{
  "n_head": 6,
  "norm_place": "pre",
  "norm_eps": 1e-05,
  "positions": "rope",
  "attn_scale": 0.279,
  "bias": "none",
  "init": "trunc",
  "init_std_down": 0.00231,
  "weight_decay": 0.013,
  "schedule": "wsd",
  "decay_fraction": 0.772,
  "final_lr_fraction": 0.0,
  "train_tokens": 371200000
}
Each number is 200 + 30 x the weight over its row's rms, rounded and kept within 0 to 999. Layers, rows and columns count from 0. The size before them is the row's rms in percent of the matrix's.

# layer 3 MLP down, 192x768, rms 0.188, rows 0-25, columns 640-767
100,217,196,239,202,209,188,180,166,175,187,222,257,181,215,211,269,221,214,212,225,243,205,133,151,203,206,212,188,101,250,176,204,219,235,179,254,203,198,198,261,252,255,231,194,210,202,205,194,188,216,204,233,196,215,236,199,199,191,191,207,239,220,193,234,212,236,184,199,174,149,197,198,182,223,203,200,190,207,208,222,210,233,227,206,177,149,214,183,234,201,243,206,171,187,157,229,231,194,214,237,199,210,155,211,214,210,172,230,164,187,152,177,172,239,267,198,244,208,161,190,203,180,203,177,204,212,184,255
102,163,192,147,205,202,197,168,180,186,81,183,214,199,166,270,212,194,289,216,257,174,194,200,237,236,166,192,168,177,197,199,191,249,214,210,212,196,193,212,122,197,199,222,167,194,247,190,209,164,192,256,178,172,183,190,193,226,184,182,220,155,163,187,198,210,196,157,176,221,190,155,208,157,225,186,190,193,163,180,229,169,240,249,189,261,201,175,213,154,210,194,223,192,181,221,192,188,179,145,217,170,209,195,205,197,192,219,198,178,228,193,230,211,154,197,208,189,172,216,210,162,167,212,303,201,172,214,248
102,229,182,208,185,236,214,187,248,216,232,203,212,216,191,131,167,149,166,207,169,231,188,190,201,253,262,261,242,195,174,182,219,234,201,202,240,209,211,134,219,242,183,178,130,218,213,201,215,232,221,236,185,177,168,181,172,211,257,196,216,122,189,223,205,250,218,188,177,229,200,171,181,167,195,204,173,200,240,187,228,225,195,271,157,180,211,176,219,133,218,175,189,185,199,137,172,194,174,187,215,218,202,231,202,193,200,211,198,223,183,243,267,233,199,212,269,218,209,222,211,168,160,176,238,177,198,185,179
091,227,211,251,202,209,213,175,192,179,260,214,232,204,225,143,188,212,184,193,192,193,250,284,246,271,195,219,232,191,220,200,205,297,230,239,258,209,189,196,226,263,146,237,137,245,207,215,195,204,217,208,209,216,198,188,214,230,132,210,177,196,173,225,184,278,197,250,177,179,188,163,196,149,234,199,211,195,215,232,164,233,185,145,218,207,212,258,175,189,166,177,190,232,160,192,245,225,210,221,197,196,198,162,191,186,167,186,175,172,208,238,187,188,247,164,199,236,220,245,140,234,169,195,262,202,212,165,236
102,189,205,172,182,205,154,176,148,186,223,239,234,231,232,218,277,176,175,188,152,177,197,238,173,225,208,234,176,198,198,222,194,150,211,169,178,198,176,242,200,240,189,155,156,200,178,192,225,171,158,164,164,186,203,227,172,227,307,261,192,138,200,198,201,171,168,146,219,279,206,213,216,169,169,198,177,171,211,197,232,220,260,195,188,191,220,215,227,245,204,194,203,207,227,154,225,240,257,202,179,158,204,233,201,215,213,181,205,207,218,153,222,213,162,159,257,209,175,201,206,201,193,191,190,170,211,184,208
097,191,230,200,170,119,212,217,229,199,163,225,193,262,224,185,224,212,164,184,175,180,221,208,225,168,208,198,238,225,211,241,204,156,169,249,188,205,180,164,114,185,160,233,196,238,221,199,226,209,166,153,216,204,125,240,196,189,217,209,227,225,180,192,219,198,196,183,139,221,235,212,138,200,182,201,190,196,205,219,137,209,205,240,251,182,212,199,197,211,211,175,227,251,192,204,248,161,208,153,219,227,236,223,205,180,195,223,202,186,268,213,221,183,212,241,206,156,217,193,207,182,246,175,192,225,202,187,189
098,151,236,166,222,248,190,232,186,223,195,210,200,177,249,174,197,200,185,184,190,239,202,222,255,201,247,232,204,199,206,218,200,204,199,186,145,188,225,141,169,206,173,109,194,208,202,189,187,232,181,194,227,186,211,180,205,193,191,141,169,267,226,185,229,159,200,175,200,175,178,181,223,190,204,194,168,204,177,205,198,247,173,241,182,161,198,213,134,195,191,197,218,221,171,138,182,265,199,199,202,178,188,156,197,192,187,266,204,226,197,172,188,173,227,205,285,184,181,185,193,196,212,239,179,186,190,265,184
103,254,185,217,205,248,254,222,212,193,169,188,233,230,224,224,186,232,181,252,165,140,203,227,215,248,247,203,177,179,216,208,208,246,216,171,199,190,165,129,125,187,182,199,138,219,136,197,151,213,196,193,181,206,176,263,168,218,208,220,155,236,226,175,218,215,207,186,188,149,177,218,192,166,228,206,215,215,172,301,223,269,220,164,248,173,206,281,193,245,199,196,168,217,147,192,140,215,200,178,183,164,210,82,197,199,190,224,201,186,222,234,244,219,220,245,218,186,220,234,259,154,196,176,191,192,209,209,250
098,190,201,196,195,205,203,161,156,190,112,200,182,186,228,304,140,226,195,200,229,193,192,172,225,197,162,195,197,231,178,203,214,253,241,189,203,208,185,152,243,188,193,248,222,234,168,193,197,193,255,159,239,160,261,285,175,220,221,223,175,221,215,219,253,181,218,217,131,215,168,196,268,177,196,206,194,203,242,173,207,217,195,178,195,197,219,193,264,227,204,231,155,210,225,204,158,177,182,101,206,189,204,186,197,181,221,210,234,237,170,186,232,237,232,231,138,192,211,147,238,155,199,188,205,197,213,185,146
102,207,209,179,183,224,222,168,223,183,168,226,237,179,206,205,153,196,187,200,195,209,165,158,158,240,192,195,182,284,198,190,198,215,201,199,288,194,179,173,235,209,180,201,238,236,263,211,174,192,208,225,189,202,200,210,229,184,156,209,256,174,193,176,188,229,181,202,165,243,178,195,135,176,202,192,220,220,185,220,208,225,193,188,261,167,167,244,213,189,218,249,157,173,173,221,198,241,179,151,245,189,208,179,205,199,262,152,202,244,217,162,133,166,152,159,188,186,201,239,200,222,185,169,127,191,184,209,208
094,230,186,217,182,165,220,183,198,208,243,191,272,192,222,268,261,212,132,238,228,203,180,164,174,166,206,189,170,168,223,211,200,191,155,214,187,208,216,229,209,222,207,257,191,193,265,198,181,209,198,195,202,224,178,212,178,231,80,245,255,230,217,168,154,209,198,199,214,252,196,207,182,189,218,195,218,211,161,182,141,160,244,182,196,200,220,196,187,171,204,252,226,188,226,197,231,187,171,189,215,261,216,202,200,213,237,159,151,223,165,189,155,243,166,184,209,302,216,176,203,153,215,176,182,196,203,205,241
096,170,203,203,224,200,171,207,188,217,239,210,233,197,252,162,178,131,243,166,180,231,209,186,191,174,181,158,194,173,192,205,200,141,179,224,221,198,192,192,154,182,214,139,242,184,213,200,218,201,202,212,174,191,213,148,190,178,218,176,228,168,178,220,194,226,172,177,195,147,170,261,150,252,205,198,193,170,224,157,216,192,240,250,152,255,145,170,189,172,200,214,204,187,252,274,138,213,213,175,205,189,185,174,185,201,167,265,211,156,182,198,175,245,184,164,198,170,199,197,214,183,223,199,220,158,194,214,168
098,164,156,181,209,162,183,164,230,186,276,185,222,200,235,132,198,140,210,192,223,247,197,197,225,178,217,188,195,166,212,167,197,187,176,195,216,184,199,188,213,205,164,235,227,220,243,200,152,229,166,192,190,231,193,180,215,240,170,239,216,191,158,219,217,192,193,192,198,183,192,209,183,160,169,203,192,217,226,205,202,211,195,251,188,190,221,237,206,175,191,221,172,114,190,218,179,248,203,162,176,228,206,172,213,203,156,165,182,215,225,198,207,248,234,178,145,251,216,170,143,170,202,247,180,258,206,200,201
100,252,193,193,185,238,223,168,166,186,184,187,206,184,208,128,230,218,180,199,194,218,192,253,229,206,214,205,233,190,193,213,202,175,188,281,149,213,217,222,174,210,179,188,149,188,215,192,217,234,235,141,183,197,243,155,188,203,166,169,128,204,270,211,226,216,197,172,273,209,209,155,221,189,203,200,210,189,216,123,190,126,214,240,178,203,235,151,250,193,192,208,206,211,168,195,239,213,139,159,240,160,194,281,200,186,201,234,203,215,211,203,149,200,201,175,276,207,265,240,189,236,177,219,190,116,204,153,199
095,153,220,176,203,209,163,183,223,192,218,202,241,203,231,162,229,155,193,221,181,172,207,193,198,175,186,214,206,135,175,229,187,183,188,237,129,222,154,202,131,215,214,185,109,225,176,185,217,180,200,217,183,210,249,181,207,224,155,206,125,227,240,195,143,201,182,187,168,210,220,140,196,176,202,192,184,210,143,193,208,230,220,181,206,178,221,243,185,250,228,252,222,144,168,141,200,165,194,188,208,184,216,222,200,185,190,192,172,222,199,159,173,211,212,206,156,185,211,273,227,217,205,193,163,237,190,261,188
096,243,268,179,197,187,255,227,134,202,203,212,273,226,194,227,165,159,179,222,154,223,190,195,169,175,228,205,249,168,151,189,192,225,167,250,191,197,181,175,164,194,232,189,200,210,172,200,218,140,197,199,194,214,168,185,193,151,98,189,237,171,188,191,184,159,211,189,196,227,187,213,178,189,185,209,196,204,186,228,205,180,182,233,159,163,175,172,190,257,218,208,212,173,247,216,173,271,160,184,207,200,205,229,201,195,221,223,191,233,206,194,196,230,209,245,206,160,210,217,150,194,209,197,230,132,179,216,182
096,206,185,190,204,183,148,262,219,217,164,175,178,191,190,199,189,221,188,206,171,228,216,226,177,145,224,219,226,189,203,188,209,226,166,147,218,199,205,264,190,234,220,175,164,235,165,197,211,192,204,234,202,193,198,227,185,230,173,177,181,172,216,279,211,233,187,215,188,211,196,193,220,145,224,197,211,186,204,181,188,184,224,242,200,225,198,193,196,304,198,197,201,155,170,240,151,173,200,195,235,235,193,184,195,197,137,198,156,133,207,185,244,183,238,201,128,227,204,205,198,174,215,231,192,216,176,182,207
102,255,213,202,222,220,184,150,181,200,158,204,252,237,189,192,223,179,180,167,214,183,181,194,234,271,183,232,91,180,198,191,200,182,216,227,254,193,114,145,217,153,203,244,206,209,206,200,187,195,222,211,171,212,220,291,218,215,158,241,197,124,174,228,152,190,211,238,245,225,148,200,224,203,225,196,221,182,217,215,207,179,197,161,214,182,192,215,268,123,201,128,208,247,206,261,117,190,187,142,215,207,215,227,210,204,213,226,185,172,175,189,142,171,196,174,223,203,201,210,166,205,163,209,168,192,219,237,157
099,183,213,149,176,215,158,200,173,195,222,220,214,193,203,133,221,173,270,158,181,256,215,161,187,199,182,212,270,183,193,186,188,253,292,211,163,190,227,179,193,210,187,172,250,171,207,201,196,207,230,168,245,223,210,238,191,222,207,219,166,188,134,220,231,198,206,232,209,209,189,185,211,208,199,199,267,198,182,163,141,166,232,217,239,239,164,183,179,185,208,239,204,228,195,199,155,182,218,242,221,194,200,209,208,199,156,174,204,239,211,204,224,240,210,241,180,186,181,171,211,201,218,191,203,223,208,215,215
102,173,217,171,186,164,155,201,234,206,203,190,194,145,165,200,287,207,170,155,180,244,136,127,220,123,135,189,197,166,192,215,210,134,213,250,190,197,197,221,230,243,204,223,160,203,168,213,169,190,195,153,208,216,178,192,201,186,198,251,148,222,178,180,147,177,233,186,178,211,219,204,152,189,189,206,178,198,232,228,193,211,290,215,194,167,202,187,196,254,208,233,206,212,260,201,252,225,198,211,197,187,195,217,206,189,176,178,187,235,216,155,197,215,221,177,216,229,217,210,188,224,130,222,197,218,204,191,212
102,200,229,180,218,171,208,243,237,182,177,206,129,233,241,215,186,187,218,203,151,264,177,186,203,169,144,183,192,160,223,215,197,219,186,172,195,203,223,266,143,212,222,132,236,183,225,201,181,187,179,205,184,178,170,150,186,199,157,198,174,177,199,135,165,198,189,163,203,242,227,154,206,189,222,199,176,183,172,152,220,220,178,256,180,194,198,208,192,204,203,201,147,208,225,190,201,125,215,150,228,148,204,193,197,194,249,178,176,207,179,260,223,180,226,248,209,203,190,162,179,199,204,196,240,205,183,219,176
095,135,172,233,214,137,180,188,230,209,252,183,155,145,178,224,255,258,201,195,163,200,168,233,205,194,170,125,160,232,223,198,194,151,173,171,224,207,209,230,203,204,173,174,189,245,253,186,225,187,173,222,191,174,190,178,272,195,245,213,177,190,206,172,226,207,217,216,210,180,213,113,190,195,196,191,208,211,181,201,226,144,249,211,182,225,192,182,195,195,209,203,166,270,219,206,208,171,209,222,213,233,186,180,192,183,218,192,208,220,216,192,174,197,188,199,195,128,166,218,192,186,235,230,264,166,198,172,169
102,193,215,207,214,209,241,185,192,187,206,199,155,186,209,115,197,183,162,195,187,208,209,196,202,214,189,213,225,180,192,208,202,282,241,206,166,208,193,250,215,190,171,137,221,187,193,201,176,216,151,214,225,196,127,223,172,213,161,197,171,164,211,157,217,205,221,201,137,139,222,165,175,202,196,203,186,185,221,202,170,213,201,189,194,158,244,214,265,198,196,205,168,200,253,202,205,212,244,196,206,229,206,153,195,202,202,159,205,209,239,245,178,288,239,201,215,187,180,162,221,214,200,232,205,212,185,185,146
104,238,220,199,231,218,157,157,186,223,198,194,226,202,218,181,197,230,152,210,169,230,256,175,209,185,210,248,189,180,200,207,198,192,189,184,279,216,221,212,251,186,223,199,181,211,145,184,172,179,226,152,218,204,180,199,180,213,210,182,249,205,211,217,211,217,164,204,242,194,244,166,208,217,209,201,239,210,183,155,189,143,186,231,212,206,244,241,210,211,205,148,217,240,212,200,148,237,202,167,195,198,207,215,206,216,192,229,172,194,191,247,180,153,258,247,139,239,240,176,177,247,149,227,210,193,204,240,253
104,262,214,231,214,205,159,166,210,191,190,203,189,206,234,203,201,176,206,154,189,202,177,201,211,193,189,219,226,244,207,208,201,205,238,182,194,210,224,161,239,159,211,132,206,143,205,203,198,202,221,218,204,192,193,171,223,214,193,178,202,177,223,211,192,203,228,177,196,194,173,225,207,268,218,203,148,182,186,152,177,224,215,209,233,217,168,217,211,158,176,235,180,236,183,200,277,196,158,170,190,249,209,157,208,200,175,209,268,169,232,180,222,218,203,150,198,178,188,220,229,244,222,190,184,167,174,198,242
100,219,183,194,203,231,186,178,203,201,106,197,158,149,192,183,182,187,200,169,215,166,182,252,191,136,266,190,204,185,217,179,209,194,240,209,205,183,231,233,175,187,192,210,183,199,161,205,192,195,153,211,202,198,174,168,157,220,249,188,197,205,206,219,216,185,210,206,188,243,234,209,199,176,165,200,177,212,207,201,263,215,162,229,159,159,157,152,209,209,204,236,226,229,194,230,171,196,228,209,158,220,206,193,194,201,185,206,175,188,277,214,220,193,201,154,201,198,192,188,256,245,187,196,231,159,184,188,220